config = dict(
    n_layer=12,
    n_kv_head=2,
    norm_place='pre',
    norm_eps=1e-05,
    qk_norm=False,
    bias='none',
    optimizer='muon_variant',
    weight_decay=0.022,
    warmup_steps=200,
    batch_tokens=65536,
    train_tokens=505500000,
)
Each number is 128 + 32 x the weight over the matrix's rms, rounded and kept within 0 to 255. Layers, rows and columns count from 0. Numbers have three digits each.

# layer 4 MLP up, 704x256, rms 0.11, rows 86-122, columns 0-127
030140144097181163096137110145131090186133143095091130110129143126132098117154130072143161186090121083119171160089148167155170151093133137113142124116170131136075133167144179182185094093207163173135090194152120129172106149152135092090182115092150126111038107110156165145124217093112153117095146144134136147128151096163139182145165101091160112121151168167146117130171104109166093155127
078057098132117116096106211101131163046181123188143074149157157117191163110170163089166161171151101198150131098119100179144119145102108141162137109169134079102123135101170082112104116102122118104122157130141144156134128111069066168150092140135127089129124042195142116068147117148112083142158135135094134113172085081096176111102096168149121114172137137142140141072100133117080168121167
084101191115137158129168112094178128101152141118140129111126155088127110081159123138139095107109109151153118158135161114126152106157109043132105123125107131142127139150141146133155134093118141152119090084158117125092110163109136148127157135122132084106101133067145110143178140199149132107106097149160147118076135162091156128170137156085137168134207076147189209138124178069143135082130
059085154139108189098151112139152111118161087124117097148188130063133095149141182168153153131146097123161144130126098150146088161150117101129132109102148159191115141083152134117097125089140193116132110075139102139144147133132092147135118123126162145180146147093124110120136156118119106102106158121139130130161141103131117060155168109143148146121112097074111172105162188072133170077116
181102155115174180133144169129161049149227156099134155107102098078123083116116107188082150142154076172112181196135101085147117130136134165139105119113174164073090087145139081153112157146117120112162066132103111116134127144154131102123118131149108087141107139116125157095125142099187144086122118115161147085102062177172114047145123159190176134126110119150128100125146128128113118147137
117075129193152230103076114148071175132147091142104158122171131110150133139113107153139120122112123141151121121096160147113130074100167111122126147056063112091159226085083117199103171116132124080142175109129170083146126069121147149098135116178146136176078135117117104057131090072087142148143180132141096187118176121157115112159112098127116168052185162173130109092161080161112179156146
115120133127076085133124124140071101100157101091137122125159146053165119084092165135121123134104172132073087175145123154150096088166134127149086138119127114165156059127121093185180038107108109147087125073151146129124177103133136113135179133149145092073081087123091121128088135120138145130160160107133152158136150124137055154150127127105129165124178106125202091101121129141125130171136
108104202103162137141179104105112128095148150155112113167118068076130089125107109114092096119131086143101164123168158093154203088117152182055108058070142160136131139113085133190131170134141124162140098086101152153143107139132099159139151140125143161150160105070131118126157066122142148080086089073109079098128156139122185109104173111115178116159079029130196106119076121191087166164101
121127110170090080103145172159120159082141126097141172085119200112156094171118109169084165133139145151127135153113131083163191108173175050112140203090109138180116161174113083103169149119093097174071120047146092144121103153080168089115082070152059135133161081170150078193076093143136121192178143118148116123158185122184146158105130121111125126161153164104053097131128127138110113156096
170135120134156099205118116164106112136108156141048078090197102072133151171116115116156149179148154198160141139144072149142068118110122109184141130152111132136164074106110104117052121121174152173159170140114178075130129100089062142111121100104191065164131141122158128099088153115111167137163045169181102129119147133078136193125134076147124195172134153123098082223138150110069119158065
136156148102094163128151142153105152135163106123119127166096180121090086061127131124091163126134133183119114124154135091105085130093100137152114147114196169178142111114130161178127135163140118115170121104131183084106114100179119122117135110114101127115109128084073146147105121098152197099130147081117134145104183112140133060166117175120110111085179190202107132181052138116085125120128
118157123164095132095116117126139149083064107136121122146068125177115172186090130119100167086150076174089157160132101136119116092161156128110113197213099092127086113096092093134163170161166117179128198125108161165119136176134084126075122141087099133123138147121105166140063132123160155166137217122149160140082190186083139104126062155106132139132120145138138143150199142116127101108139
164149120130065085106132168149120105165130093096150099128146185133133117150122121153105119088150178137131076156116144093145163132133092109147114202173133130135165109093105071149136117142068175117169134138164152098101118154121164099136130141087165113065165179111075130075115145134153111106131081089094145116048109106145112113135096102131119066133129145149148125180113089127113111141111
102154164084144111103185145122221063147117095081119133105122166128211155055110094162160119107060113150123116125150118109061129063154135127080147180120136114137201185131064146145120115140173133101119105194137161071133073136118170111117101099131056159166094127115114136094129149122152139091121074093128140201159070075115130161152152127133099082123129146110094189137090174148152124119129
102134138155139110089114127080071099144085075130130066138131121116167072148088045159107077142138133069119110104088120111110173172114139124068079163090142165120101087199168111175097122133131155104131079152075049179086112169138150129175115151094179083116112099130163149165131115109151148071088081138103085166162141118104120116117141146147171151161134131119165078163132125097132189123112
128071100180177107140125151165160117150118106108128069116111116083139179129105090166089072135167080193169120150108144168094177198131106163120165148125121131161154098124142156150091160130113195140080128142131137101126101122164144130159130115124117138126074166115111081103159168161147182165123113171103084130094083133105138117123075100141102106069094169070062138079107119156149141144122
125111136161160143121168086066075169192101177119132094107105168143102106137176114190117136114150159115146124142116147151124153123104138122137098118128130137157129154171166134175103095176152153103087126159045082085085139089130120120121140092126163086122134192128110063178137143137126120133125166133146127105129111104216139110129143137158098107152145127109128095110124090097137152102119
094151155138148053103131153136112085129087174084191168139060154158139103146103133171109100102109127085146187115118177117084136135116115113085120130148129112114135089102132139094088173109136177111163140107159091100119124183108164176143143098122124123082116144168106130116124114158182098217151170090089204132157143124143141079169136138142036122109154125147180124170184120169129188092141
121064134136117101123088093091045094182131071082121144124108150148105152029133114167110114146120198148148143140139110162059190096113136073147144042131185162096109139131157140102189125125168133132110141100172083107135122115092115112176099207175197122096135144188137099213123140131135168145094117123119149153109159171066120209121119114100102143132090131155110188123192140069139087131056
141116129091088131194118144107124169134111139194116190098168116113106134140093114110138090134103079134134140117120117151136125131116162127145101132124153134106093100161077126127129095133178105111114096101130110133131109144100146143192151110153078128104131143113123124124152108106108104137138118140129084156094050102113118171145103125188092112097122123186114161128123075114126118065106
170073113155116153142133132137052150163125086094171142139106108136130124116080134128171118099068145088159152090127111135118067153110091064074164130133121099086153090142159113108193152153087152100163157154086107118077167131073075116126085175127212093131098073162093172170072110125151168123092119104117113107112137141117147121105103128106105114153106117181118077164108152089074156149167
089110142144139086099094114126113221125173163123137151133132207187192140128136112139193080223093137150104137106198153123067065147044151171120178116118132074127142128141117165150126147190093088102099138122104121137078148149113209112081153134171104114159180129062148071109075153134148124162082107121120136138179093119152102061113111103131140111138145113136104149135142120143175182162188
153142132066058107107149113130111095175118185114141154104123125104053077165144088107067061095148086141149137137141157128132155143105141163107135155148173142045169134121119109092114138176139097120137148108079121150154126119148108120107094078112152136110120140100068125096135128162101143110119083146158051183142089117144133157152109102115142120122113125096032133166198102120138139152136
107107167140135189123165167109144109183113089096084144119154078134141112163079121147108099078166155148092133059189116106102182118102064107119138106140103147069109068104138082218132075194159094158072118047161105138140116098078206109141103120164125092113143099161130179115119072103141089117165130147099077118094142071117185122188177105110136155112145081148080166150108137081122135131148
111151091098091155094142176155124036126120158107103148122124113130138135087132141164130103148158100115148104128122175172129190088047165163195102112104149153173118101171151154084118123163103135132183149126150174135170184147157141151138153140106161074108156148139137141134151141197121114123119108135144096117180077132120130150164156120126140160116101123110093149104160112125176133183120
184189113055168138096083127123161132135068108104084136106130103083075094130045145107145130191078163095134145151069144106118126154191142191178179147175139118187148148122144138125158057102090133164103126135125151105109080160121113111153173146117163102103152176052162157116127163132161132169073140160149119153146106121137137151114120137103152108145139078123158126104088113098169080105138
131121111097150129137146131171106171104169103129117131120174178117104045099127078145080174104148172136146083135130181151146095147137136139083146097154099146180067090118131114165116143147157082147128140155183120114080062144092145137136128125077112103134177107075157133155111116101123177090170165089127116134120172138120139059143126081114087112123112088118126117167093092148133154138136
204172120149115134092138124127085111151133128115135127135138130157107108142125102124034102208108119150149144121091110099162142151176163147119125200097091115150199141150132134131104171129079082098126136127130133174094121135153103151178133129125143151145124106148090175075178119102074154146198130159113099122144095150150135170144169115191115130114114136106124140190116111112114152088110
187112093130121144121157143089130115112134064087124130145058175092097146138143097118145096060167073152146127107116168156099062109171135182106131142221105087186063162132143103139129118157128133119177132171070137073149123117212105165134134153130146132158097124141151141150132101115123138113124125174123131165166131158114097131103091065116128186096140179161125181157107152074185132132102
141137132092125164138134076177107136054166155101182165145088045140125155166111044092125103105180073168093115161121099102072123132137122132162089171102090116126108144096081087138108119096138067076096130131071130094143146097185085145136128129078069116145143138150147079118129149150101150165155126044157150132135171125152112112131067073189175096128150141097133079111151171153085129074128
072104097136108114130119183144155101162151171134153084141088114155105197119142082147090184148132161036125124199156117114094244090131158140162089129081140127105178185148162131116146129052153171098092119098117153149088102101148118144127135156185088174150140126080123097104159128056154134138143157136133123077106136164090166102136159131146063104095162123166114095193176111165155148138132
082123097099137109120118159176170119113108123112133080145118059106133134144096173184113115117153058127109176216112136111189165106157142132140184151130110136109174074076213104123161156150131044133150119084108087101172074114146120176125076103132081104084144160059102155147115126122105136082086197147165101152092173163138098061195115072132174070134191069103120172103143104185204139141108
090146165081100128135118089144163083176086082110091087119118145152149111175138168086107151135138127114080155070158151120174144134138186112109163138106129151123090084118074109138203131117142132120150197128058146112091164160075102194077108079127127177116092135098076107166169137180126134141167113093130104121142165125104135155044074129175108089110112150105088118104116095208144152166163
176136113178113184083141140166116168107168081124130111157118143142130109107114186120122122128118105096121179138108079119106122118113116132170107124086163119096121131107113106198124132179156096108153162160171094124151144075082111111124108098142086123143166130110150150153135116065124129154109137145141176156123152108152087168151157099123141084107084129055162108159115104113114241162156
107113128136112127109164118084108105120113114112150171121139120107060130146107123117121119050149138137183108175150171130145139156111133171169128178185073192222117103083094126123155143162126147124107130106118102176121143094176105146165160115192113137139052122130094117067082157106068145147171137147126119129069141087191179151097136139079173103130147090176088152135155148101111147119176
135120067130082119120143136103121114116161156137146111129111099124073167163042136143164079160073116138125084210169093116122031036135071113130117109161065153139215086144109095081208100149133154143146163126171074141135104146080128120163106102127094116087122156117076136106143132101191106203136146163120137183139159123139109112122144145089074154155140087176137119080113137142137076120115
177074107138138141139146166113078105078170104065146054102083122169087071126170158160179159140109104140062153149120152058140059114138183020135122133070079135126128166086155091135121112158149140120115173172136150166116144193106162098150114185115123123182130107112110138143157101174131084132148177127110112157105145142144071191139187110101126158102213182133113143107144145165107133181132
# layer 4 MLP down (transposed), 704x256, rms 0.0605, rows 86-121, columns 0-127
099129113148162111164153101174089132081079106145153134177096110109118140124132167136066122080187151144133095193096144129125127138182081162117133129137121128104142074151130136104105157153076098157103186131115152148155171131075152138161135112152124178106162140166154139139130062124129237132139119096106068073160152079120148053099138207145179165117104099155158114049119102142157056186119
092181135118156145072154088122126106194078146125142151069070163094119103132149119143122098103135139085083142124132171120123195111086128160175119139141173142144114103081163109152162115166104161108153112168113094110098132142135107142099137117095140130131147152122108169099135179151120159145131083162132058189117103139127056105179122139156193095146128123088108103149133147137146097141133
132077133137140093076132095153107083134189114125134083051062089110051147137133122186153113131143173131170108160162150084125161136108067133158098147120131116119138109153157161200128207159114141131132107134106152113141206141133117113121119138134095104119066110115126071104090156118141173099153151160143114147118183135165041143115145102108108104152179096120102155136100161143119110118115
155146108113137068157051141102148160154142141104132120193160165058150120140198106152157114118119159096140140125128117146110104119170168166153121103131106129147085135169143164158100140158112094120139139131101130193151079101124199131116148159152147103139113135051150108109161183137065150077113188116159139168150144186207176130131090099162105164173127136122131127129053115143137101148097
156120161093169099177164139206101143120081166137161143098076083167173168128134091173134122139118142124134129116117124161117159074135157172141090116143097118130188114106165124158133149182140160130130098167163105141150140079117110077189142070156153179144139096163138097098127145169126081108138150127076081190126070140121161097148144203147072110144124121098158057157148101137078145133052
073145125132110133097162148157164137144210141156138144126164176091139102140110135127104185137152140123167160158141154114075101100135124119152093149159130113152133134166160143184096147167117098140142149108174181151108083145164160141106115139120169162105112075147163148125124096108115152199081085173140145119119121151175090138095067111093159132179146133084129184144121114102134105124170
100164116106110154127113158153110147116135126134111137092109077142189123136109125106123157160090106113127117129111072105155134145105163130053153166127099151169140168080133183048058140111132134110141142177136117150124117111154065091202052137158196160143103054097074158066117172128146006138108099107119105136121091155131152093104133120116151119129091095119079159132165162084179143097146
148078097087135107143119176127107129105124155081106086107159149110142111156125108118071089117127081129150110156089115162209138130112140128122185105156065184169153087101170112176133145117155093207118150124143177114125169145197146107124124111127144146122117211126150111090107124127125132134096128141227077079094157116157137106113135090138174110229065081178139106115109120128155148134129
145098147096146130139088109114132136041147162085133089116190114094076140161117124197188087106124134121206100144136142106121203161094169137110122128152157152153099120133143164154126119076142089174117198129147096129107206110098123117152112115094127143102075130144108131073138082112127140177096099137174126052133144159136126047093045089119122158090103136118117074140154131117086173095189
135100102140127131100094147110106145067167089159196115196140181112131120069090148127087134165135084104142118139070172094141138093104144127075082095132101168124174139122154169165133106156141089124090123135121138151130172118123154171112050124122196167136146122124168112149133134161118161075131110106104173084112054188165071148134090186171094104126159146145134120083155136120171149119176
172067139071104212130132167136154088137101148145088143085126108145145163130163113126147080116089129125157129152148123085069125111150134131155106089055143148106125118131163109174104154191115138133135217157074078087154129126129119073123162093097146196166101166074102131151080138077130072121129133111080203134101226111142111071080094103080169102078154192171115100088090173136071133103076
158143139087101115185119092111094175100118211138138124107152122128120144221130114152124113121165200158151124108097128144161141135082133114140195153137094111169138118091154133136113153109069169124117141087135103141071120107096127101201094137118110143125134114160156155112135123132138110052137122138139115156216126099115080142182152143122204129169126118119111103127111141141125060150144
086111172089098128174107194112075098185113127151138107156175149218134116143162120127151188146124081178112096148135120101103168107130163100144094140139175125063156128115130172118146130106089083058100139145145118177131127079157130169151137144124158168098188140180126146120177121119100144143105162144101087177132137125180180065127111198150131119116164134144094108117140152096046157132098
136072163184134159117120071121142148126105148107150104064157218116137178198117146128116115147167172110160179105193154066103117021175143091175128151085117157133123140133126181147108078074166053129120084129130115166201114163123150155088093139133075144192084170088172122110177145129085119206134155158077153134127000106136147096169137167182097157125138130158143181094152132143163148143098
088091078131099111203065129143167131077139121127193125126098210125168128082082139115164156179194116052145100149122150157101132145128176132152148130053090110092148059136112178123098045147144163160152103123116058130118118149092108095096117073072127143136133112171126164144108052089098093226119092177177098075130157111113096162135196142131118136141083109106173154134155180118106169128086
090121139164126142138164145112158161059123154111090116163172081152107109136099125117173112129092101177152124112134174123159115128091185125115127155186082174094151090110087156112157133176123125106139137190089128142094167167135162164126130083116139117148105162064104101219094133152128165166116126160076143109158066092133155128073151143179129122104099110092134066123157154187174069169161
165111167113154104153112115167112092141138135146117144137119106116153116132128124133139133103121163134107140107139164190127156154071169135119122086127090112152095181147104153152123144097166200122131128103124118161077156149100097112111140131210139154069136191192088126095131099115155059087107106087133129134136170141118159142139117123160092123131086118094123148109085119131125151139127
113138095109139147165127125105146146117115061177150172138090094161163126158199129135153132143140115102160145144119061118171082126101176133054144142164174181135114178100134125106150149108155112132110095104130078094165219129149130053068076123096127092108205115133125147117191144140126165103134103103190138130133172082091095119212129133153149114114122109087157167095089155148160096148172
160087116082157092092125104162184143174097062132154106129081088150143190103161096107163173050170111162103025130116091085138085086151099144097177109099112066120156070122106077119117128100069130119131159147072107134106072134126128174121167137116213154117113099188133117146076182102158153160136122138075074119138119131162113103104151168116141147179139139084103136122114128146076134097131
161158099162144056133078141151173096181060144055201196079100159104110135101109095104142132208111068123104160121146120164147147175178059149100126139086142073137097108130129174148132138129108182127175150155114101145126165135153138113066123138089145118173123123135188101129081124136122147142145138164114107078112118134101116139183148175118110115165163042107148188146074115137146122106134
178113133050203101153184124120089109064138109154103090175133082176170105128149147143139133080165101145094127168104111162130105099123154164102140153130074116118076075126162072163123088158116159091134110118143155140124104192145101116173087167166137158153117097192124095131109087079082163129111112130134144164159040090098158201073098161087113162088110060136119126170126150136151137160028
126092087100171128146099098135142108199137140159207205077118153116190126117158180127155084194103102148092120112105091099114130128093125134046095096107119093215107163116230124108107100087139160062139155144156148099085128132112135135183145131060147085157105104116101122137155134154193145143118107174134089123130125164102160101101172113106059186141177119140157182121061154076186180071064
114161135090142139130163076109131112117156149157146148124123172134147110121150147140099069100125103091132162175180140161121156112147088114111094122196213089141130121141127125123094169191183103177154154103099128107120117153104109137071112095108112148149135156168101116094102076122133108145126069130139129135110157185070096222108100117038169109086156163142124067142150079047157127112101
159085193111123127162140135167116106118170158089138098129088118074085109164100138167109141112131118114158140147097133120127183160176069142153114080172210102136142154109080054109172150144056096141133145121159182150166094143128170124116134181128155130081197151133124090126089116097125114164178093107152116122138170132108189165153144170166101091096114081107156108092126124148118113024128
131082158128131116129206090099075090102082131138163113102112130128108086186144064152114176103142134134110186129140140126106166153141085113111133189150082152115135171144111156127182143099132147106107107101210071143151109135138119139167146127146104180127127093096116113144181078137129159141149113187077142099107104069090109126131098109092088145129127190121110071152124083112110136074125
147133131179093153104108092120103106212136146151107116096126128146150191178165064124138112151136139086142141206150135086146136126081157103128152164103145179135097141175142119134155137171172172145164089123102064123065193108155117129107106142160105096170107169159093076094150134153135145129129071148094116180153066187121139116123148137109148134133164175061139170162137090120077138173142
115154068143156157121060105124115051130088117141118168102090088139158085148145131191133170165163158156169162116148089184178098081114097118136133131097157150132144095160131136162148150136105131149128143098131090109121138134082105121110112099142153072116120177140114131118092195051107093137185123145152054134144137132118098085108147128108165143141086111123162118120145122083104198079135
175138098094141190177062147106165141156153153128108153126095095106178163126162123161102128134151088131082125114141090111100072152105169140109175111147107114141092092063163192094156130122082160176106099114113174111105159103174125100095140158081108109142124113148103103095107156073191161126168123188060093162125125112176123167125160160114127156153085133048115168155093117157085126173068
091109181128117076122104112110055176154097176143119126119180183149123110134181142182121135149105172086074086114148087116158089150138128160110135154135156080190138087122088150086206144187128153129134080084119133200154133123064134142099102083152116151129163113153090125111136125179084119095152107140148155140088181220148131089131098126142112117121187131132142140121141106143162088111093
111157147141187137151095101088155133163130071123078162109141132086153124110146150126128098137120171137129126148107169138150137140160147114084149087154205110133119097085125128131083099173137107109162204152164159098093186142147103114159105115116139105156117127095167169076120131114128201187087100077115085167133166152149128115150113165151097146119115141063172110162090112119141214089138
177114141109052107136175149190131160171073158090089117117122090170139162128145100163128182066146112154102115101124110121102185127139102124125076116111119106170143118169183144164135157144212049133105154160136144111174179156092076120166091111114170074179124137127197163131145117139109112156157153087154091080084099155123140205095108147187101117097154097140088123176121099066159165072134
183118115062088084134155169163141100126127081124135116158124124160113146124088178116172117105179083087107149189198120088158093074123089082139176119134142090113123097082148100142115140130142057100203130141112083123140111104106154138166125160131088180136221178107109147106133142174082163110114143121131133123141191149126094083206127164086087097115154159115095105135129116107134126122134
154103163161178151129145164117166118084200162122137122117170108147112089070122126161181178121201086079138069134170169167121110173128115147117081057146187094144136154148219157153070116138086159158076107099101102159153149117083160079095112128082161088113197128105095106051117142086109115056140132080165146137173093135123182128175069167117092100155123131119126173169144161112142149112154
144122121147147070127188112088132120143135125156153144193135143171189124131121138147144156137131112108134153119141095119129097140093130125072109161092106148163103117104138105064192129082040138082119136134155125118108114110130136096126150131048137072109078120141126110098114182106129075090146175101099117177092114083119183028143141156132157112156141181125128148181127095138147126134096
110108102162190066114101093074123142064181129195121165141147142079110170112035137120110095158164114199110155075099143072141152136113146141161069174180139163114093129166145156161174129146161129111169067171116107168113156152080112079137124098149128171088153121109113151140157122171107137125122156141147067073100083109144069155171132107122108144141159177130146123133131160133087109100125
112083122130141128131120100098144092169081113160141162106106112132120130132133144136130123155122141084142160152114163114100154132147132116104143129104150133150120162163126084140105115107094171103127080094127104061179123087184077108132142113169075157102081101108158156131110164131083181099106136125092193119154038153185073134087092141119093110104128143073154098163188112179126152098175
# layer 4 MLP gate, 704x256, rms 0.109, rows 87-122, columns 0-127
087144178112166105090146125149129149197116098124117161113063115108139082173121161115137110172135126115105125156118156139080142138112133143139129123172165105143111095126188162122167060139153164117147142181103135176100114101120142128152064133109134103163109115095089137066115152133187119139174094146104089173139070186110081114169126195161123128166135145134101115161092175140128181166141
137099144057133103131137143107092094090082133130123167187138125141164088078134092145137146056112114143120179117111202136155099109084159128155138119173164057082116096099154186116181050138053119097088134135096080105100084115091121118172099151100169145057087131130192121138111134177116130120106115149123121120133148161094150154154188109151129095135153146121129121159173135124113115132128
091117114118126189112146104150110113119135116107141117127070070117113140106104146099075090080119119153136145131141077096136148149069108125133115137105147131111140103094104057085127148134118164156118083103175122129104171138099017137154070145149117133117128126127116100130129115062163079138150105140143158060107165064067140149131178130096149154116133140135141186158168108130101198104155
156137146099129159092144154201098131127182133134154131089116072094112142154164110108147158073119147137154159134157136119104117086189143076179113181143112094085111133122135171164106150142118088158160080157108148118139141090092072168143098109136121094143142147140110058066056158115022116120169160166106115090125129157106114130156119129137069176127204131100152140188095161092083192072119
168148104123164115135162087126111107116108132140105117093094158102159168115166180125158083094069163111167114187121102052164181148149155120129147169096117124162151131053167108069116136084103039139092149186125122106143146098118140113134161087102125131135118153156138154117122152127081131103124126081156096118149105167115163103065110106163144143100063062124094119126093154173088139149143
094156130095084106106130106120116097126140134156119144144099056140205118099084128132119146167098127141132064062067128153122114126140133120142158116130139061153135169081170102118092153099104109101142113156169140175086109073114083167176109156128076149138135145172144144113138148137094116124148066168148120142139100107131169137134131151122165128093091098129081138116135135088192114115093
096127134087164132142141176127147123107072113138166202119167173128146139131128123124194105154117178093137150136160188118150105154096121057088080138103163136106111126194102131162125089215140155101117056141134130126154118131128109117099077145172125096071110059098133188074114135103115155121104143151067122165150184166124129121100101067172133100102168116136094188112084125101105140141112
097189144101116187106126068132171165117104146137050128144107170157137154120117079076118164077146184085084122096146157133144104143092162134123088085193103112127077138158135101197118056140141104120145137176078099136129133074224091085128116117111154079108114159135133134129135122151112170123132082109094091163137184172078096201109157151180051091159161127122066108128128168094158179172150
088106099142102161083159124165130143101109109114150080198079131110117137114026177214100127171120149160098083125055165146171109158120156125086096124124114097124144116127109126157094097140120133153170138187144134122142094125152125102071086170102082173201147125143063151200106143148098132126108136169120153130131097111184066169134082097143096099111113132115108181116142120086132163091109
094168111168180130083122141068110136133080135176137120105104134044130155126112109127154148138183169138166082086091203151173170120134149095139140090120116079114092119150112125155150118144097129126127183096113146157120061200123106129087176116130150089184130128144143137089140162118149112148136071148136140135175090161137133119161133151121072119136108159127112074081132158136103185152127
161079148151160128103063104161128067081172064141131150081115079146136116172133150134109109126116123112113101176144086108072209114182179125140105106132114156103138124142117148162101113178175116139177165165078141159089136122153130113148104107063160149151088096144131114149113079111130132127138187104094148140128147184071140119142122191123105154130125074110113143124156143170160066077150
123147149153103090134152127124100169149142099128118118111099131117138149096120093104106077150143157146156109168101107089134176155146155109110138106106177094075075071145179133135168136153147124121081119134152066089109181157182096126083107206132116150107150084100102064114200135170133151140130120097170163124131076135129171118129151112167131093128156144078162144089200124118098123093127
115132129111133131179121186107166114148182133128143102138104126139081157139145150148143125131136118143094109142105141108135186111064140158104153178164153130118186149151151175080146131104080133141145171141150119112144130104140146126168143101104201135074147099128155144122133093177159151061124105154110120129187191156134089149113089121136157122126131159121101083183096096135131135131117
167079168097144141149159123140097175159077121203149205116101108225162111150134147066136076172111148119127117154134094113147136055126068188128159135114152081130132132123143157127189186125149116163159107089163131129105073110152140159132057081202079149161090131055158181034147134138158150170142198097129192117101091097143131101141187128189184080122119108147105203104132203137135088040095
143166095122158133148059110124072152166162120171142126086097101101165136196106152153113141119148151128118158084147066130085099072134099100117132050063181139139106194095146071115118095125175170111156138075097145159158039121138106093130134161154119146143128127155161136127087170107138134142135117122121122134134100105127134053117102137208152142168132157155157100168052104042107108130105
152110203180115121128132111145095098067123178168137108080146138144153143169102106144154137186093092143115154166068049131148159190181084110169114078099115136117159187112123098133154197172128151069205133128165142141084149187114196081112083083103182115034118104106124165121122094141156151153161151161139082161110119101096143132100163135115100158144141177061138092133140092157109060124123
174180111136088098137127170106114139094109154224164088159102170117126120171157076119199087121148141160149087120133129158142102109178133165142116110136179125089209046161096147139078140115097113157124107053133152095078159091139084160103151140196208166166100139088138110107136148118099169134185151098125025117103031158125132169106103098098104104120037112130105096114041148080137092138131
115158158101146136108122195133217143100119148135173141112169104126149082136086149137156133153093100087144099087076145139121157157053119135131118142088136161165090147079155103097177118120122108108149138126145164114063194104142135090139140165106092122148134128087098117061167125136190078080144135173088141180129149054126135186115136073190118148091129134108126183112132137111188125189108
138108134110082150153130105109107091136148122140123128130065136116137169094139129086113194184161102118135169142108152159143160135122158143078130072087110110095110123137119145189098137106171120119181116159133098072098141119101079155129127141090138121149159104156116079118150135111095143106080141104038097157138126078137148093101119097106118131164147085092168083163141169122132149079145
107124143052130134093073155103086139115128063115075152195098136136131148168128115128127195109144081078076056157120115130121130100116131150119132157147112088159096086152143094139133142161131132164126155096068160165143116121123153139116114099148076225099078132099137159097117102135130080120177157161158157155131134082109137091082112120102118125106136090160192143132181112112154097184125
088124204161138167112164167095127125132101117150101139138165092137074147160071171144123118133189149128185100182108176109147203084149155109109085160167139152153116134137197147093125171136138132128197154137140132145142098128169137126125131151158144184111138114156106126152119109057114102158147138139147214047104126142071119144127158092099116122089121108149132111148103183109143089135089
141161090111150046172132115137134108103121117173141159077139155131169090139148101130122041108127121116164152114148142129115123154095098111110183093159149128127189124125128157179092120225135135153144139142132138158107119090093146143141081167094086130122083112099150146174144168175080177132112152198185153166158187140125078140139142218085127152137109114155090136149130157099081120167156
106113150122143088090146074110095118192092103125186138162124071094116147204137094151093095085132136171134171096151127102123093146082099138136091101148084110129234070152091129054150132044109067132144091142202153118093126147121132083154143146154086152108147169084158106118072147105139123152070074107078119092116149159069124157104148137086110119044127164171149117120132162170114103151106
167086132097215099155165122120097126096125137134118159164177185095050131188159134108084143142118184136108111160082151143134142122145104125098157135171113133109134127114077121133126148094154091129156152114192078156128055134161109165172076118115098156102116163116125094123133119147114129149155106164095157106130115082151130142148125112103072116165122119122124115153103115170112113075175
084185131116089092189155141110220145128118159160153146144117142104133162123135109052130140114131146137121119071120161144117142173131138159178143134155136096162069129119055135101075162115131104136150126136131133116101107168122107157144192125112160145115158121139158160088087114121100176147149149089063153162151145150123142138120084138125119148143123054151165091187158113147074117160104
058141067186103101101161090087119104136178139083134120126113119149078161125100083147126115133152143099163116147134126119145121127192124170117124168106127117118158131086154119123116142165111105148053097138109106182124094187151177109074161141136101123127124136114150071118102119120108073193121143122170105105165180136101103145094102138167189058100162163109114102093115105130125096110150
150121139151089176206145134182122121056174063108132081062119073181221178101123112156093134152129156138133117132120130171133103118168141103135124153115102147154116174094160106124102173112179071130124131137106099136167159108164100196120123132105104165128164092137096149061166141114159140153152121088110148040100118182178124075170156130145123120198199159092173118143104090121155215120130
111155154137122133189097145123152139153173102176130139191053094175139120203123112104165164106104205096124143128121145078087144076126135122124077122145115157157161128181153087098138155110103117171102124149063066093075093137088116131098118173113172133149124102087110210202083084113146095047095139151138159101112122107109091123102114136071146145068083081088086132154118200135155122136087
147085156176139108191082111157130073076111157173128111136099089166162104101115082116084107148090105114115172066167143148085163138082116089122157077140118137146126154140131084204091112158087090203147110157111114132119114146151135128141161129181162075104159061142153195129220187165148065112130120111148098148209121069091189099142098131167172118159147071099164211187152097107093098137142
064094103137190078205138110092136151076179102129125144124090107086100037124131149099112107179111195125099121166135180097146134169096135114141140108103113081116124097110088054100124156128161173081166110153144150129175070102171137111123147156135136105123183162136108139126087129096136112137099115103178145131144119128173114103127133113180145161126145158188112129117132093141095164149153
175170167088125127118137076142205157134148138088187121122117156171077120118128106128140065144078118106235171109155088118127127106098113079185161118145113178118085109148104154151174098172170130136166188060098144148055111129152095158119169117149166093114148114129154147114148075117136082110143141115088109097138154138076136172141143111105111154054119221091143115094136151060146114156140
118164099068106121127200152187205109131138161179110191139097175172075131098111115164153206122186130079147127092099128162115174139149113101181125089130198134070129097070150087156074118126157140170142162164134138074128132188108161163137161115166077115157156077156086163098138140105129154155165124133139090137153131112100139125106142170163116098162067135119120145148176124141090207154113
181121166127102142169096158165166153139123092121124099182150145099071130157105205163130075144140141060204164164090122112135133134111063149131091089127161192127082163106133120175112077095131110184077109113139124147156119095133146158102117220111064153103186183117093181152128175145117150148146208104178107088141125157149146138131117124132062137117170071154143116079143142104112106162138
151087148094118171146155123125093112115094113092094109124100083145120113080124124161156156114167168095089139070109138116166141117131156151134101152176135099118160078130183071069098128144080145157088137095124119109150136161143192111166050122121137159137112102140081096157126123081180139157190115118153110083140145156112140116162069080115098088076056164103133118115118031133132145123131
140097091181170110196115137154105131094138102110133142148122088134192095115159099167136166148107076055144106102143148151090132153121174139099153123059132149103104092162132153161093140126085115106133085076095195134124127137159210130164143138076147139146146056129140128179105087203165075131092072136092128113140155142155112082175162088155158096092096124119120130179138103085048149105131
111126058181110113072109115154119152107123142136099045088117199083152172097124130085160117081177176125145110126127159167188117137162126127064128149109143135120141112178191093081081097193081179133065168114146183157102167126116099108151156047164143115114145164156095094152119154118165129132130183138217124069127085105118141196127082146111163158130145188077141113137107155180097078118050